{"n_layer": 8, "d_model": 576, "n_head": 6, "n_kv_head": 2, "head_dim": 96, "d_mlp": 2304, "vocab_size": 16384, "activation": "squared_relu", "norm": "rmsnorm", "norm_place": "pre", "norm_eps": 1e-05, "positions": "rope", "rope_base": 484000.0, "rope_fraction": 1.0, "qk_norm": true, "attn_scale": 0.123, "bias": "none", "tie_embeddings": false, "parallel_block": false, "extras": ["some layers without attention", "local attention windows", "gated attention", "exclusive self-attention", "capped logits"], "init": "normal", "init_std_qkv": 0.0235, "init_std_o": 0.00588, "init_std_up": 0.0235, "init_std_down": 0.00588, "optimizer": "adamw", "lr": 0.001, "lr_mult_qkv": 0.7, "lr_mult_o": 0.925, "beta1": 0.9, "beta2": 0.95, "lr_head": 0.0031, "warmup_steps": 275, "schedule": "wsd", "decay_fraction": 0.763, "decay_shape": "linear", "final_lr_fraction": 0.0, "batch_tokens": 65536, "seq_len": 1536, "doc_mask": true, "train_tokens": 529500000, "steps": 8080, "dataset": "wikipedia_en"}
Each number is 128 + 24 x the weight over its row's rms, rounded and kept within 0 to 255. Layers, rows and columns count from 0. Numbers have three digits each. The size before them is the row's rms in percent of the matrix's.

# layer 3 MLP down, 576x2304, rms 0.0385, rows 0-144, columns 480-575
099:121085090090107126147104127116111136141131118098136126131105129120110134109122124146148121128151136138144173116125134101111166107132117132143144121113192133147119154091157180160138175133120142091134119132102135145104156124125124104145149104104135108149107131118102079124125128108097148154
105:152114137174138091128121132123127146151102102136106124117088116096092129125125090114142130165089146118153158165137174160123142121163098153119124162133139149112111097108122130134081135102107143118128168134111138079171139124119166082124133124146139122137116133127162135149144140146138138123
133:123136106118155091120119108117104172123088135165132109135133077114121104099126126145167108167126100116107117129161084183126161112145120119144163096142123138105146110140122142141127126107108117131150120126115106115120123107201171091099113137134107119091140140141127081157105104145096149109
103:119144154128111121132135138137181124130133098134106154152116158144131122107124057119180134171177158110134132107105079127185141151124147103161137144124161135124069082127156154129188103073117147097101141130173105132127125152092148125138132140154149115156119138140151162145166147108084106124
103:133148115130153130148132164166171074115110132106148133106137134124116140140111157138104129120107145122139109132088130115102128104132119116117167134126112114135067125102127132121096140125140134122162119132149090075124158081112066143160143077120068110119107133122146142090164095133098101129
100:132133095108117110163140111164202120112049162129110134151097138108167086104161111139121175118136155129152130165146133096155126111104113115145174124123134128103116105129103162140096107134122136157141134132111132106118096111097169090097156105104134128157158107121103128116107126160100147097
103:107101164101152109148134115119117159158136148134158161147136184117108128111127145109114100130124141114106149099128149172113121152104097100161144109117159082112099122147172126080104070191135149119123094114082109143119153110150151107108214135143155137119129150132129123132105124141143134145
097:128125167156119139158163158116094126131115088116141144118072129116173122146162111112135089135133122100117155123169114082111101132116137108140118172136105110091118145118116153121130116129115152158141169109120100117141132129106123121108117165155110158149096158154107152130145160121170107075
098:155093154127075120111107147119130149141161113157165152128132133137145151115131161118096141092090121143127098120136110152167095120117137133084078084136081126096132126112169117144149142106136084141140131128153136151120093097131104121107115110122131131141176141132102115111129136094172115106
103:116170172130142141117156136091145118131145139123105100160142110141145064130121125150119141084114123133111162126130153149129139173109124168117085142134176127121143146135145145141117129098104091113116111129125102174116114157102062118097112162124112169146134182099137154180136122104109102106
105:126100080139165171124122132175089206137079065098132153120128169103160112157169126118137128082136068127148118168141144131127187105144106093117119160079125159164169116121146139153160105142125120150099124143104223162153154133134129137120175140177142124119121180164105095165111124128122174154
103:090171091103134136090121119129133137097109121103103095132119146081131147138203146129113133117116106147140145136126089116109155121098134137135117130144138163117159073125103149102138114179136141103128127116077143140146153087123094139115119121130113139171181122122140164127152124135143138107
095:151120142110128109152147182078138109086148151092077185087122130099140126191152135161124121129100140152128127117091110142106124137155131119175102140151112143140117138130118095139089120123127137123145083127126125121147094104124129128139134117162084133153111131156147122132147110169139131146
095:145115121142099098148147114139108122138114127133120135086143112140137161126135124097127095125122124133117130124162153147132160154137101113148137142114147131110158177115089126144106161143148143130099170134147116106102092123155128104138120108103116177134124129149145179100101125100132112118
102:121125136151154121169130141109094155104137155132145141127052133129141118127114089152125140122125127136114156105119137149124124112141117160159132098115092118148178152149137140142069145142121124122114136122114136140123143138138130140162106171128081147116151157103171120117127154144119137103
104:074121131098073141171144127123148133109098156138150120108151159137189158128108112121143128125118132128138124139117131097098122092077179127118104100131151100151130152101083143088157110125156129169156101126104156131128123142119134165139154117105129129132128111105101118138116140101135114146
097:131102139081125154146157160097095101157167125135132128136118155134158144060127084120092134130134162149103135132128128114155101071116184130140068148090106131134145141124161144125107139119148096113144140123181126113160134127105121105110113111134155144152135116104172147106133093139149135139
099:136108148101103113130105096158114080134086109156157103123127124189132114142147162131135135119129153129134169102138129133088137136137125126133092129150174137140146129150103096124121112093128124101136149134172112110152127094136127119149098133145153168125139087139166092124156123138170134118
103:132155144140102098158137145133156129123125142118085131107132117145138123156106137136115124115130129088110130158112134114129120151107130157172156120142127144092150133158138154125126112142126182132122098134118153114160136127115134120148118077112127078084182129133123142126091108126135155112
090:132131156071149176148118140137089117105179146128133129134148120099127135152149134122148110155149111138146117099123132098128150124126141078125143102126095146114141165130140137117133124141134127099149139140158124143107122130150126144132133085134111123059124137132159176122168142109086127184
103:132139123112120150104139111134140161084156107165122139109158085128174165085101105097177113133127115138150117121107158151092162098169138126148122146127134139124121187102157156129127117156111118118119097123088101144109086102127135163141120098137151122114129122102115196132135120104115141148
098:132149106151138131099100134153109174115067152104095126117111120113143086132113096137124137145168118134163131106130181140129159123136142145119180118126151129076118122126117144154146123120077191077153145122130113156174174130126124173094104107135110093151120144144113122142171150140126125144
101:105179095089126169147133139116108132138146154154128124145146137105084088138128084116131177119110076140131148112093139147087190137111137111124177134155144158130114145126142100086149136138117102142142112121118152119123178114139145121070126115110147078108146152101122148127145166122125139149
101:102131133138107122161178165172144117110099093144132131124129175076111139139125140093120118124145145125165164130126120110095123121100100147123140126094131106148111118141144112109178155176135109164124107126136157156161089137113186147106101128084162115152157123132171148201130141113122137116
097:171120098140150126154113071129091110130188120142135085125159125090142128143083144122143132140125165147120154129124157136108101146146124136103114104128147149130105113130132152158087146149103112142118137130064137128112118142127128130126079129134105158128082134160117168127114152145140109090
104:106141080136130109133147163159099098082143134093113070125098123152109115110147099106152142120107085147118149117148123164155159168115148139109111174139138101140134111151127132129137138146135149126135137135107139181088091148119117129130140127126104110147109095153128111106108106155152097113
105:128130129127106147129142132149130114106144151098132135103102196098091135098115122143142155115155120126134115137147176159105114144110146151175121110147119128128172111161127141156147139119100095163160144130113126089137117150096105152133142117132171129115174094120139142138156075132170120148
098:161182146119144144119112099133133097118125138149128101140101083113115138089118146112095160132112086111121160147113151151157107111123148118120121144099094101107137136098126126094137133112125142151132109125104145106093097141165148113112093124117135113081127093125123153142102133113144103159
092:105137116134151158082121125110152117108131197120105102117150140184114115140108112152104125100100135123118126131149156159083145159112152127148145108120114149135098156124136116131137146137093132099156135117166114109173137153125116105126172156107152098118130175134135138158164141122114127128
099:126153138115092121181143180109141125186127111108116115122093149165119149102127128145142129102150110134150098142122138118164116145116116128108125153106127116110113088166103105166106152144151124096119110130117131087119127165113148134166126106163157144168180105101140180136112122160107132114
101:123101127132160117118154107131136166169125136127114142097129114107136159161143171110106135125189139149110144108100131153137097121134155100107162125134138174135137072116105142113123126102128142149167091134160118134130108110061086126083160120156197098112171159122159146091170119135100127152
100:125130110171118130162142082135127148121130110165143141113156110127118114140135161145135121093152108096113092116127118109131128141152132099177116141121164125144156141111117120142118120153136127149078103129146163113131080163160122096157100122134116103077129116106113143139085135101119120145
102:136156144109154125104123128127099119115146129142152165101117133146131102144125114112103111114145061161108079112139118131106079159117147111102109082121111109084115131119108101151117115191148100115147107129115153070164178120133145141141079171130106074131123106127140134127115125167128097092
101:132145158095125120153124116147125181116167170073130134161113151112151143118110119164111137149108143117128149089096110157110118149124121136155157134087133117134128146136126146148155171110139114132129128127155143143108145152098092091145136102129135107108110140153156093172140115133152137091
103:130163138109078097145140088138155107098123122107105140124156130124153161121122167174122141071147138133141111142140112136115131140153160126141099132108143139144136124135092084157158096099166136166121119134130111149132160116121092147124159118118115137131097114117082067147147139120138154174
094:138116139137100183109152135133123134091132113085094114106117140125099116106148127102130139147141108128147129109081088088153126110167132142108161078132137158158153092129122170145127145153114134162129110127119137128135112148142126142116150118141109131155141132141136085134101145135127144104
102:129125140099106123125128140113125094071107105142115102101101101093096121135189150128124125129123138092115147130145133125139130155138143088141154090120159131156106121109118129154106189105113122086124099118166133117122147076120122174180112090117128142129162109147114118132117142152114106124
101:131129173149147135092168146113102096144180112110117084119139117127154129156171113115111092122137110146122153160114108099155144103122169162151171121122158157168132114153081173129124152152148168117157112123096158147143126181158144115113120137113109128138157163130150145107114111143136128122
098:155102112166127115114112115135142087085152120150133132157152090139113109136140139125136164106126155135113125138163118101103134141143107184137043149149169096121123120144144126121136117115143173161097080126119154128110101107144127132169103145098130114129132124123126109138127134141155135118
096:101112122090111143153092171086091137098113107125115132146141109098137087114121153115129102116112099119095157085103097106094138157144137105099126130141093119160120137141130158106136146116147094161144129116139152158112165114123087104136104153090104148148133123158109078148118102152126158133
102:126156145090162104097150131090121094154129112133160138126118158146131135106102122136160130145121120108154108097130131136150146110134144139083109079122121167079093088115136151135161136127136133132120149131109160088150118137128119161165117172132124131142128130141135146147162168125096106142
100:119139129125156111088139108127111169088201140136117152113147090144112141122126142103141121146108120124133083109136151116150148128144161155140139109131112112170135133168142162144143121089142139129128123125117089114090130142142175078123127153111127157160128114115119095081181132130112108129
101:139141144141115134144128151168121128127119123176142156107145148106131157126144099079105141165119121139151146124134081097097126136121124142121134160106162125104141128156160111149132157187170167142115115134100105115127127178162147142167133125135097162127147140104122185172118145119108120103
098:191156113139106123118128130106111119162105089142124109125130123104128123127118102141149118144165097121080147119123126120130145113112140091104114138179097114135098113151148149156072120133116135110128092135064104130146092094142153140063063138137121131165142161087098051138112134116111133124
106:093166097145113102138144117145131128145175120125147138135150171120161129104140134130162143118124124132129126084131153125149115125174147179140158129151134136133145109094142146121110072137116149109140130122088097083164089131138137141174109108136108183107123152130133113093131108147134113145
102:121134136134094150166168088142144088155150140138138159074089135151127090113130116071149145118157129130109134138140152138167110111163116138162121161124123134136151142122126140092108190118114094141134149132117071033151149132090108156120111084146091157112154057099109156137119106137129147140
101:137125106140115110140144166153095116143182096124166144159132127135121172115098156099152088130150101129116110105141127117126130132168141132128135091172113171133137150158152117100111141121104164118125152139098095109130113081149099099132149158139116129130087106121118162126079152139139115086
092:124115162104142167135140205139105125138114152125177159157128149115135134125159107110142109105117142128109153137118165117179134129150154142100171132097122131138137143131131145086144116135130127161153147137151148160145188122117138113115124131139100112125085105123116174115148122081111126179
101:176095108129103126101120116112146118108155142127097145106145089177139123071111145126157121150080117158156131131157143139135149150139111138153099127159134122118128143170158099106106104149130150128153128122099094111125128123136139136114173146144134133116125092119103165143133157161117146136
100:152113128103134100115108121158123110113094093112112141141125123121156131124096139083117128162102130154108122133093117053095162147127175111137170119139085094103124150167100065121131089100148126094137148127063127123154122112105099079116115118127142101164139128113111095144095119186154156126
101:141127133126078121142108088107111116129099158133100118148109166180130150161130167140123137119129083122118145099135103157135100126145080142114130127152133099147159133154171115162117127148060085128119152135110140144163095130092127132146136127148129095128184167136134130123136099113151116090
097:133144127156148102137139086126146128108146128099123140127102142136138134124138110119085149120147164117130115135143104105092123119174182140122103116134132133136167147147121126152123145092129145106152125133155161124128155137107092107133144118149093120125121090104151134112151127110154129148
103:132163090134113173159136138101156153162123169140165146114124141119145136099106089117110138122161158118148132089094106196103155126134123149088109119077142139148109139140188132103140127164164145129123143136105133138139118131123116127129174119155112142149152138105120162113120160145110100156
100:160122130121092120161147099146150147118153084142106107125085128104139091113106175168122115134079109142094132097096094121096128099116144124110113107124119144165132137138135177127138136112122122092116079125137148080134118104083144113123124153118135147125144099162104143137111171129129103123
101:155135127155117117119073123108133115068127167137139124143131115122139085114162132157147143111114175154105144170110135098153148132117108144103102119118089150085113171129117090115113145101109069096165151133121120127180145091107099161096159103117130146137143161131156127124098114147121147104
095:112137135134106153104134101140146135121105101152155132165135102126097130096123143140082141099137161064161107088104156103116130159096093108098108106116136112113092146116123125100126109079141129146139161129141132144102106133143149106145127123158084085066116121074069101152081158106147134144
099:158146110144087146100121103133123157101163138103148125103101185090127142142116180092171138086114152089108127123182119107122143126121135099149128151148097148089154143155110161091139126087113166089115124127111117157114099117123123178124140124098097162172136120170084133089147107157137125156
100:139096144139116173145141131105115146098151118120114120175144107081095132169136164096115095102156116142133107081159162164090128146155136136146099108121153142092090130121129134170116147144145140106131114131179116102124163087139133078133088140151153141089126112116125077103107143096139130115
095:109125146115159166121127083136150086121102142149098105142123117093101107130158119125180099145122153127160098120113165131095108135138144166095101141109092144121121141114157126138117085121086146178150096130146116113189083139107138117085150131138138099116137148149130117129129092115146112108
102:150113142142121100174127145111117138082147115125145139149130137096156135111133158119118103106174169116110119127145109070097120107146146126137147107131138160118103157120164130130144166148123148111121136128117123126136100142084084145148148178134110141126142159120147123106117168114109153100
104:108122134124138149125125127174104130166131109146127140096089076135098125175139113167107128144129129112107111127161099085180155113147122167137108162144086108145129102132124109130135069074122082147119146123153131115162132171119156126126144106150167119113147096141092146166161137153166150126
107:114155183106133175141131066113078113089098130125139110129139114176150123130148127068160112136147118153124148126133163103152134120124119131168156128121102116077147125180097152094141136153138129135136127120111133088104114109120100136169104132094147122130089102104134108141106144089137151154
098:139100138094142167114110126123109084117122144119122123150143140121081111166127147159093114111150128103121132090120109153112130117116091086101139098075140119099085147142116146105108113138111120059136156127123088149140112158116144086101133132141103104150136122174125107126180137156127135109
097:128117107094150123132133187128125119122150123150141095092122122134103154117117136132122117178136143108120176129104115120114137132107116095162123105109130102155138104166150172117144089157139119162108112130133120154128145108110153066144099138195133105121149176106149098156079158109101166128
107:105124136145158139121097150113152156111141082122159098112132113131143088100142127131109119144152090133146138144131163106139151144131182132138108075091155055136137139168170141111122068129132164115095146130098134151079088116118131112090115122148149105147129128145103163136122109120110112110
100:136138114173111132109142060139132127153141160148121118140129147129079160101150175157129120110085125093143090140147110158166137128144129093098122121096145101131155113122111151165089130136113159127120136133082129090142133132159164111074110106094119170169108139147162136121108116089151089130
096:104125142132124114117125135081086135102134093117111150098105178101155108092119168142114137105131071127156188175113131117105140095160129130123168154153116149115147133096172108159143143122109160135116117134127138166052164114144125074093101111127151109110102130073124124156077108124100130115
099:128188156124108150098138126107134166118123118126125125128142096151169119136097158168116176116150129138104105135122162119131108143107154129143158157151122074115130114150103119169103087120123132130131143129170136152095146160135091117104163119157107143102132109160113129141107084161167145108
096:128110105163173110113106135133135138122128103130137155138095101119146077115159118136116132112117164154115139119120146133154115098086157136152121145119098089157154120144089080091137088105130085109119083116103140131146135152139078097100154156149112121130147183112142153107129156138113116086
100:154100146125090088130138123101123118145121112117132156153165073130119151104146106165148148113104112110155082116111136097184125138153119188150128102116145098140108174125143110147136095093135124112123111123144130102105136157165061133160104170133105140118137087119133100132136115133136124141
103:123121120109122120100133098167123131123117157130150123115069114148132092144142151110167127127119160128137107155115133078167125099150124146129126169141156087149105155131077161125122131139131159119127098129117128120096106146132107142123169129149172162112134114133152105156108132162186096128
099:104144123183113114125089110149171144149122112121172164137082105143095139118074115127119137119080137149122123107074128168113104132066113135167096127114134099147095145152128115123116136110166149154110140129131166132153135153137139146111128144111116112120083131122073098104139115110099122148
103:127144077160116124135164166156107150155124131164114134154141072174145138122112146178142125122164140134137107125120095166101087121102136182117129149121153114141134119125123088150118133116141148157119100121140169155171159067131121169129124106114165144116142130133119144129138101150113084132
099:099118137085126124142130145100124132092144118134128159117119109163123121137130115138147092138155131124103110169156118123131154131089118096075088153136069114147099150125106116130148084160127102112153138143132109141116116092124163148122152110123168041146099137112125125144161100142148144126
101:135176110075142141121133121117066110086132131099126121132115092155138079154153120161135154167137108154127117117118112135186080140164114093112161113091074152106159136127118126102151147127116116085168151130108100128173185099109116100126156133129101123114120098130106126084118126152137110145
094:116143197128152148081092115115114119169100175148150126127144116113078118115162120112110162138170137087167138110110111119126147123094129146114110157105151129122140104103153135109106156153110150151119130123121095144161130154126118153146122097131134150137112127099130138140115160088062105150
098:171086163130130124193148147092129129182101106159123130084080158111119124155134127089146175073127142134099126121128167133102146100152133105092145183133101176102083175094140145128137151092134119120135084125121126108099141079113129148113141107169109143097170148103136126138077043104137154149
103:120093157117140123135094098139126126121161114123124122138140131161143119079069133136148137090170129150149150116112138137104144133127148128103159114112113134174158114105108166172125151111131100075133134118197148096136099126120105121125176132140120074151124127144116153151130142128167134128
099:147120144134128130085097106113120155093126094133158136111092148106131116152112172124133155092114095087138117113111157121183166137087137133120116097158109120138129146098139123091100128131122114095136120123134100193136131121138140116099109120141134077108116166148136140128185131112117158184
092:108101126173087111129120083127153123094140163111097132104117134128130107104125169135079142136077101134153104128170137133094119119144094098124158122103121129150152166143126153123120134127112139146147117128153147147114148092142132089127205119150143095149126140128142131169117081127144146133
098:141105118077139129154141111156105118063170140140092112120146145088109124109124084153099126089149128169144135074142119122124141127105148131147143109126158161106127143145143102147156134143091136109139154130165103154129115131123160163151132102150125130131130187107166117149135163139168187110
100:167137116115115131120168099156155113144132183119113152128138095083112153128116136130086188137153081112123138099132163141136132131106142113138131150139112157131138136103074121032101157133121169112124104125161135131127135139104093101124166131137111178184150089133127109105133115097117122092
100:126125126140131134140133161120122120106126133173129124149151107119119111173119102095078131159138143133106167117116111124116098160124123133101108100132151136081087140078115150129126181139182110148107155136135089119122069132149136107142119107171116126119132151121143095154133117125112131108
102:153082152160121132152123119148111176112154150132129124139142154093133139125156129143132135155109149120117156085123134175081136151107106154099149154142089085085140149146153151122093141129130080105156115127159096150098143154151169145172122129123137070061089103105139114154131127144122147159
101:149145116140132169152115123122168155133142115126132101114154082177144110152131129157154083153125114115122108157113145153122138153119138117130131115123163112150163137162093120086074142103123129099138143118099145135106148126128131134098100124149088146168117121103118087117125165127110145109
102:132130099113107130126131129115156136060117094097148115140134132121076090125099172120124110100156112137170166153115088150124116106086144095131112166115136131131167132155124128117086143127115142122164165128172139086139107118160109124180148173131125114116157117136094134184121122130136140118
098:167125107159118129164111110120130112113126129132140150126137123121119118121131174092116146126109153121124128161141149147125136137139082139129098152130104079133101075146106152123113111110120132105110148122103131117123101177146155112122129133142160115135120131092140118125151123130129127132
100:125123107177142156106129160158098072099106120133117096120078170098104139121168100132170153101128181152153108131127150121186108140094151099131107145140126190119097145152112141108141115108098129129146124124103104142164136101102122110119094120171123100136131147124100120118107143119105150125
100:112150140149069116165142116135098161125160112155128133139128146117113142109154157136085104137148136113140141086140153158156113136127137110161083111123107136130066131130135151113175144118118125160131089133126087146079112167084154122114080110120117096130102116127095123120160148119188134129
096:129064139170126104106102119145137139114073128126130158112158109107208148125096148113102116116172148135153123171088097130160129188164143176126148143145123120146154133115127132163147142108121164113114135132124105121173152091095095112098158131138144107123171111094094098131122147105105120119
095:134130146108135159139114142091114105151129098112138090145131147121122150110118129126113135120089153135154160126112113096129144097122110126142136119125162114116135117085108084142127095120120103126143182139131083094111182108107153117142107134116149092148120138133109090098123179133080111163
096:102141100148144157131139120134110139115092166113117120111071096166098121131163154133162112124125175091116094101135167110119134119136084131118117194122093139138148129127159141144128145123119148120148132133154151195158147166124125120188052129133121141140146170132098118122117129127144139138
103:155134161123135118135118176134134108121107113096109127136114113134116144178159150111130072120117149116067140140143170132154106162099097116132130138123133131155145117133137125129135096146088091123138132113152101125161142157093115152129113145146122069083138125179139090135115137110138138113
097:150145145152134180169144125130110127160124098127117125131103107119111129161119066113106127130150078158116113082116115122137150154098130097101127126130128093145094078136150118140168066165141145067154096133107130131106122143096116121164119140112130128142134112157153153113098101124123117120
100:074130159112120154139124125070091094128128095155143134128155111082135119154102123066154088130110142137115103123118178137084117162105086093135134116131078159157149148132151108130086147122093160153127156130136118135176136148117149139088139132144147141119068118118152107128136138125134165122
104:161087104138158126128111081098094151061096130121130130159112107119132150171135131120124148100136117127105142131131100158096117096101120118117107137140131107184176150145179140115136157132115110111119156133127133144127137140122095140141110140106183123132101111126118113162143149136130116131
099:107152166116141089136105150137139149103118169167139123123132090119162117162156134106129102134188111181143168160132095133121159149096140126143116112133136070118166145127154108105109152148164090132088130130098125106127121114165140098090112178163149121118100140140138079161124169152154117122
096:147071099151151111128151124096130138131120110072120103138156113179153132100118133131126132137125148139161161117110144150142109117143135128112157153124176153103173121123122103122131134129110102121154117128172123108107128138110100112130175089171183159096145164144134106083140137123118139162
104:125105113151117152155102118146144132098089099109124159108097160127111145114141097109126107090138135085127135157124133104143147118097153153133177116071104144173124141138172095147134174096115152127116143132122171123157124136109124096122185093133121148089110094117146136187121139095101094101
102:138137128138145077194125146121151122157116148165130137148104118119128076102106173101133136136133121141148123131099106122094129079165084111088127109079136134071129136135142118160125093103133134143145152136172124143114142144158126127079173140120135130124109134123109146131108164143143143174
094:132151160108112145112118121122169116125136129123120105136159135098157114116110122112148125139134151129113123114113133151101117095082148147078116139145098109161153128155121175126146153118160103055118130135154131142116114154147136177149123196101143160104083126146123109095134132158119119111
099:125150139108120081121137139121152121174108137139118143081123165105143125101139120123064139135088175137177118120120138116111143102169156118109144136091128109158107153142118110147097152155130141135117113137135141168124118147120113102124097161093121163180165123109111132096166152114144101122
096:138169153087122075100116135126105107142097114150129114151134129087113130107061107088123177137137143096204091066111151138143150107157148171129135132153192106119139138139146113153107105171150184143098111133147152132149125161149187104143170157166085092110155197118138121122082114134117137126
105:135113140129173150101127144116111133100146104093125108126141122136147126115096109192145096125145138136097125128121158137085109093093103090089108165105149090089093152141049124105100114147139129103155134131093135138098099142135145102077123143112103166135103137167132113160143115096129094108
098:144121132066101107107170095120121096095104114134121121092100098140138142109160174114168110080118148133154151134106120090104156117154137141140140108154154112119127151174136080108167125158108074139115089124125116113102132089148139144111104135121152124192074171118091137160147094169108123139
106:102132092073127107110100096127154134138113111155107061129161110131125131110114095089126113112093093141130185126126113122091153130095124162134120129092172110108121094135130105139127147134100091135114130134168134086081175154162174118118161161105138093118142143141157060140111100111127136151
105:105121136124148127108105139084153106141107175096120087104125145128161154116147115171147169157145158083096120146130100117094131120160125135125145111119154082201059120168113135101103117104114107154100111122118094130140094159110096158094125116095096108123142128125131140145157165122091133115
105:162137137084153104157088122123089095109182102096129131128125096139101106135108090101142093105096124136109134105139138105133120124126135087147076141142096097112098139157119110135154144143147122157103134119112161079143128091125124120138141133129145138121163120097119110100150105146142113151
108:169116101107094105175086114124094123158129111113152132119139100165121110134138112121103116125139138078148102113128116125131142094126103138127151094110114111138124117106148110088165146134116198133110135127122116097171150117092135134152160116105121095139164139149112133114150120173137106171
101:097137095171097102165116148130125128136078120134137136136156164073135135128152113165134150119164160087127105134137107113144178112181157123102136122119155096162111149144124119110103115126134116099120127125141169187106123125151140118131145127093164148094143126120148166113153141122139103156
094:137094164143129163093162116121113106110135158101148127095143143098158127119082171144135134102120127099139120119146080104118092105169179116133125150132151116150099149135129114119119123137132090117117123125133163153119153155125146141149113096148159112152127121090136068106098134117184133134
097:149102143110138096142136096121109151153114157179137093145090105094113130083182122131090135072173109154105151155117140188153153113136107107125160081173159107155095108118105081167120138111123117134134151125121160125143169136124132140175126111066129113129147109157108130094163103136137126076
101:156121156141174144141166129113071132136128104140096133129081135127105145087090130116098102117124148131122112138130114124162170123148123110140140134162111110185143145151120111110130133078135143148142143121105116149084124159136122103089114122092131121183165138095113145137143085169132163087
101:101150141135119102124099102097131099092160131088073124102128177202166075132167125128154113118146132130136152178174114139113161147142080133166134103122101170082108118134136130145092128125108164122147154116154120118185133130067127134177107133142137122127124162128152114128126094176141138113
095:097107072108142119072136127140135138150162133188107117150170161104089133131135160099126104101162110133112128157159098145161102105149114125159149160110103118098095128133109133116119206125105086157150104139147134149128086115120148121111118137109095087124139128132135148167167150131140154143
098:139125130103132143176133150114162081091130091103097149125139160124088156136113148165118137137127135125164091107150133141142134150125120158098125132114094158174137117101093147158145140118119143139118128130164122115075154125131119133172095131131157109121109099066091108114114121126086101134
105:165068147133089143114140107083099098150110141087125135157144106103134109070172109145156158169121150115136138105149137121112140113131154168128140163162113109107134142103159118120104136168139133128123140121136122103147157120113142088142105139151140144131125120169118122156119124125132144143
101:145108139122097107142158134138142187132159126135145137100080105119151153172102111136119137071131125140118146117106103107104139190146109143141139119135116097168164146147118144117139128130152142129110114124158143111078120175150147152123136160104139103152110154116135132134141128113119162109
100:133151107097135144144115110117072124117101144117102128169112123180136093156132102090165147123153145126139098111166121117138153074080109120159137133135159158145150100119129127131124131194134121132112144125150138118184110168132133110143119146136116140142158147145135108136162160177135132072
096:147171046135149117145136111123103128117109134124086141127149106139123154182108138153138098138154093106107129128142116102133098140153094082148070132147132142166132125048150130100131113151110144140090084134057153064114136096122090109137113124120150131091149074162085170116113079157133098109
104:122112084140087142106083136120106116128143129118114145130100111118133121126138073111128161121137148119084097119122144112161113144134138133126096143117080159124159165120152120076151072092128114104113112118126061096122128105148099204119126139108126116151106135128145141132163089162107114163
100:142128154132096112122112067125090157146150123126128143153126109155138111103167113094111111115169115121088134127128111120169154104093139132110119134125108135113172116105128154139153145153182108145173106132143120108158113122108089160158139142147112088116141132151143096115101139136173158193
100:134092119145121117149129094103142115089130121131113171137138071135153120099104075090119134156145155142153167154143142119095159187110153118137110120091101126139116091122130132117163141106118109149089125131122094133144080145191176133137157117121132118137159128068113140127117132145115125109
101:136149073132109138125127132133135151146158165146112161122104132083134138231082107108124130107109080176095138075122102088120124144083123175106072140154101155077121124169131113145147114155116160109141101130112085110161133159110113133151126136114138173128148123139108157187111145141160133110
100:139123064170123150159155146120103141132167106179142127129138113152137147166139132134158132120137112128102146149115134156149177163084122159102095159135080125130110103129113143120124153124158105112133116133130116152085126112164156146143112116100137140096125151137099145161127145120146129142
105:101136103116120105124146121137102165110157078104101066098133147112142148111128147169114141169099125049171102089153109126144148164124066172119113151109156076196130200118143150143172146109116156141136086134128140153114099084165135104148056140135121129147139099123104137086118156109142103144
097:145137121142096139140126160102135097090117118106135102158145143106107113108108143127109175173110111103134118094155154153085143085179115160120168067118148104102111090073132089161109082143124127096121152118126151139127159120093102101108103154167147110103158120147158111134148108128084105108
106:081123137159155103170148127147149130147127111134152140132136140111119103119121184109092112122129171103181076163115097120140173118105127091132149159103111122123086113142109145143158072108130139137130146129130116134126079084133178104118080144119116130155134111126148090159104163097130114127
104:125096171136111148141108131162118208146095142098152099138160108137130131184139126131126130137177136143112137102171155123143149121145111130106107112117136161141090118124149099139115099130158104139167133122104175109134123101118112137113151126106132094097102130144162106117106132154136130137
100:136125130100134139129125080102134123086148121101099112125139151125109151095121104111129125149176143137175123153130103111129171139128114138145099111115156109139147155131158175136136107139153145108150171131125136162083133163170112098119105114100114102123115149099128108135130100142188099120
105:103100122172134192135097119104093152162111123100130108095157152098134125116089177100110121147146139122156141167134129113139169133126140128108141099120113126135156113152128169096090195103108120152095142117144156126153120081108144148186119153114102108068099094116108159131082145130102121121
102:108126108121114085111113176137112138125117129130123129085139093151104084111124112118158161109165096120135120094138133129131106120136157105135138104088045147139084083137114136122115149103086141119125154123143148119136130147087084122175147130119108119154142157118147135124134138147092153151
108:111125116154112159142102137158095117091126121125137071135116107190155102128130137133134119129101123145136098135166122156167104123088132107121118102171151185115133128108128139127107139094167124116165170127124136174086112116144151163117146092105109125120123169152122114135132180155099164109
098:099170129111148141124107131103132097105155129087133131149165171181125116159153167178082111122145142120119124133131149118119135164124167120127112115148168141168127129152084144107134106120106133106121158118126161089115111162118161129128127129119083084073160152117172167091099080135141106126
100:092134166114174076092164214137087122133112080138147166110110141134130131122152128168128087130103114119145163131119138133119100138151111082154131111095124133142147127161119162099102159115107117084128115126148126107176117128122147100164152114105105103124106186128099150195126094123114137058
102:117149142150106106090097139110114094147073089107139154098105073142152148113145086148106145108136129098143134171106126070130131125164078142122142158123098161157122132119094146109121106144206102112160123129127138140092109121168100120171156100068141109123119153164133153122143114136185133162
098:109113156168138141130070160094159093157076158130110147123092107093089150096153138095114111110138177165134100139113157131127150127138118150113127140124122174092092149120139102123117109141178145092161141125125081137134086160156120123160171108138123123107143149132108109148137133128082140100
102:126092106126129127112140162129156153142107096084136138090116119188118161143139123079178106141112093098140094202141122098107154147112129099096170135095081094122137148146120139109144163114100155138128169122091131081148127141112109151114153134102126119093112125160133177122125134139114119120
095:143162171133116142154132154149095132142124077121128150160150159160141108130145113155067147157151138135138138158125131126148131112090126146146145133128122119128143148127093091144144136053131152114165115125158125134121119152107143079132133101145126108126098110112159115116119153099152152067
100:144171106173175144116081087142156145163129114135117143096108111114108138176109136147146101133128126139137083147112138153144132165091142127136136155147104135121124137138098097134101086149136156127145104114119153167137148123114144149123126091065165168100120112113121127122120092134095130149
105:113119068180132150126164173135120086121108155116128116100151151139108144160092129116133126119167113130095144109109077089155108139138122087146135080127144136141070066113143139165101153087127157121093122127095131060104146112111145161110118110133128179117145107105111138137108113122121097079
105:126140163128169115111117165105144131148133105136146105124122114127152130106122135137107138150112133114179112149136123080153186103137115109101173120152124140079110100131127114150176128103133150134144157127167111079129092155103136167092166131119122159126090102107127135085117163181133154111
103:128105141100155135167146133179087103112156124119158133123102182081157101127126141100131127137154160112111170116147108134142138159114147098168163127115118120145133118123141131113112141124095163130151118119140096149133171103128175124073132107128129098130166138139144082102139176124146096129
103:094116107155106139120118074147139098115139144116121099115122089143134158114172127122085140152125139134187119087136173135101153106150088122135174080117149121145127114116114139126140134155076141165116115125121147160110138121123091142112114108130158090161158128140092128107124142124134105124
101:127129125159145116104151122130119118108105086165102106134134169128121164141162097133113097099153133104160147134136118124105113112135120129166113106122111146112198160120113127151135175129125145132144134121145139228132126123143149125113136117189103122174121110143128108097118123125135154104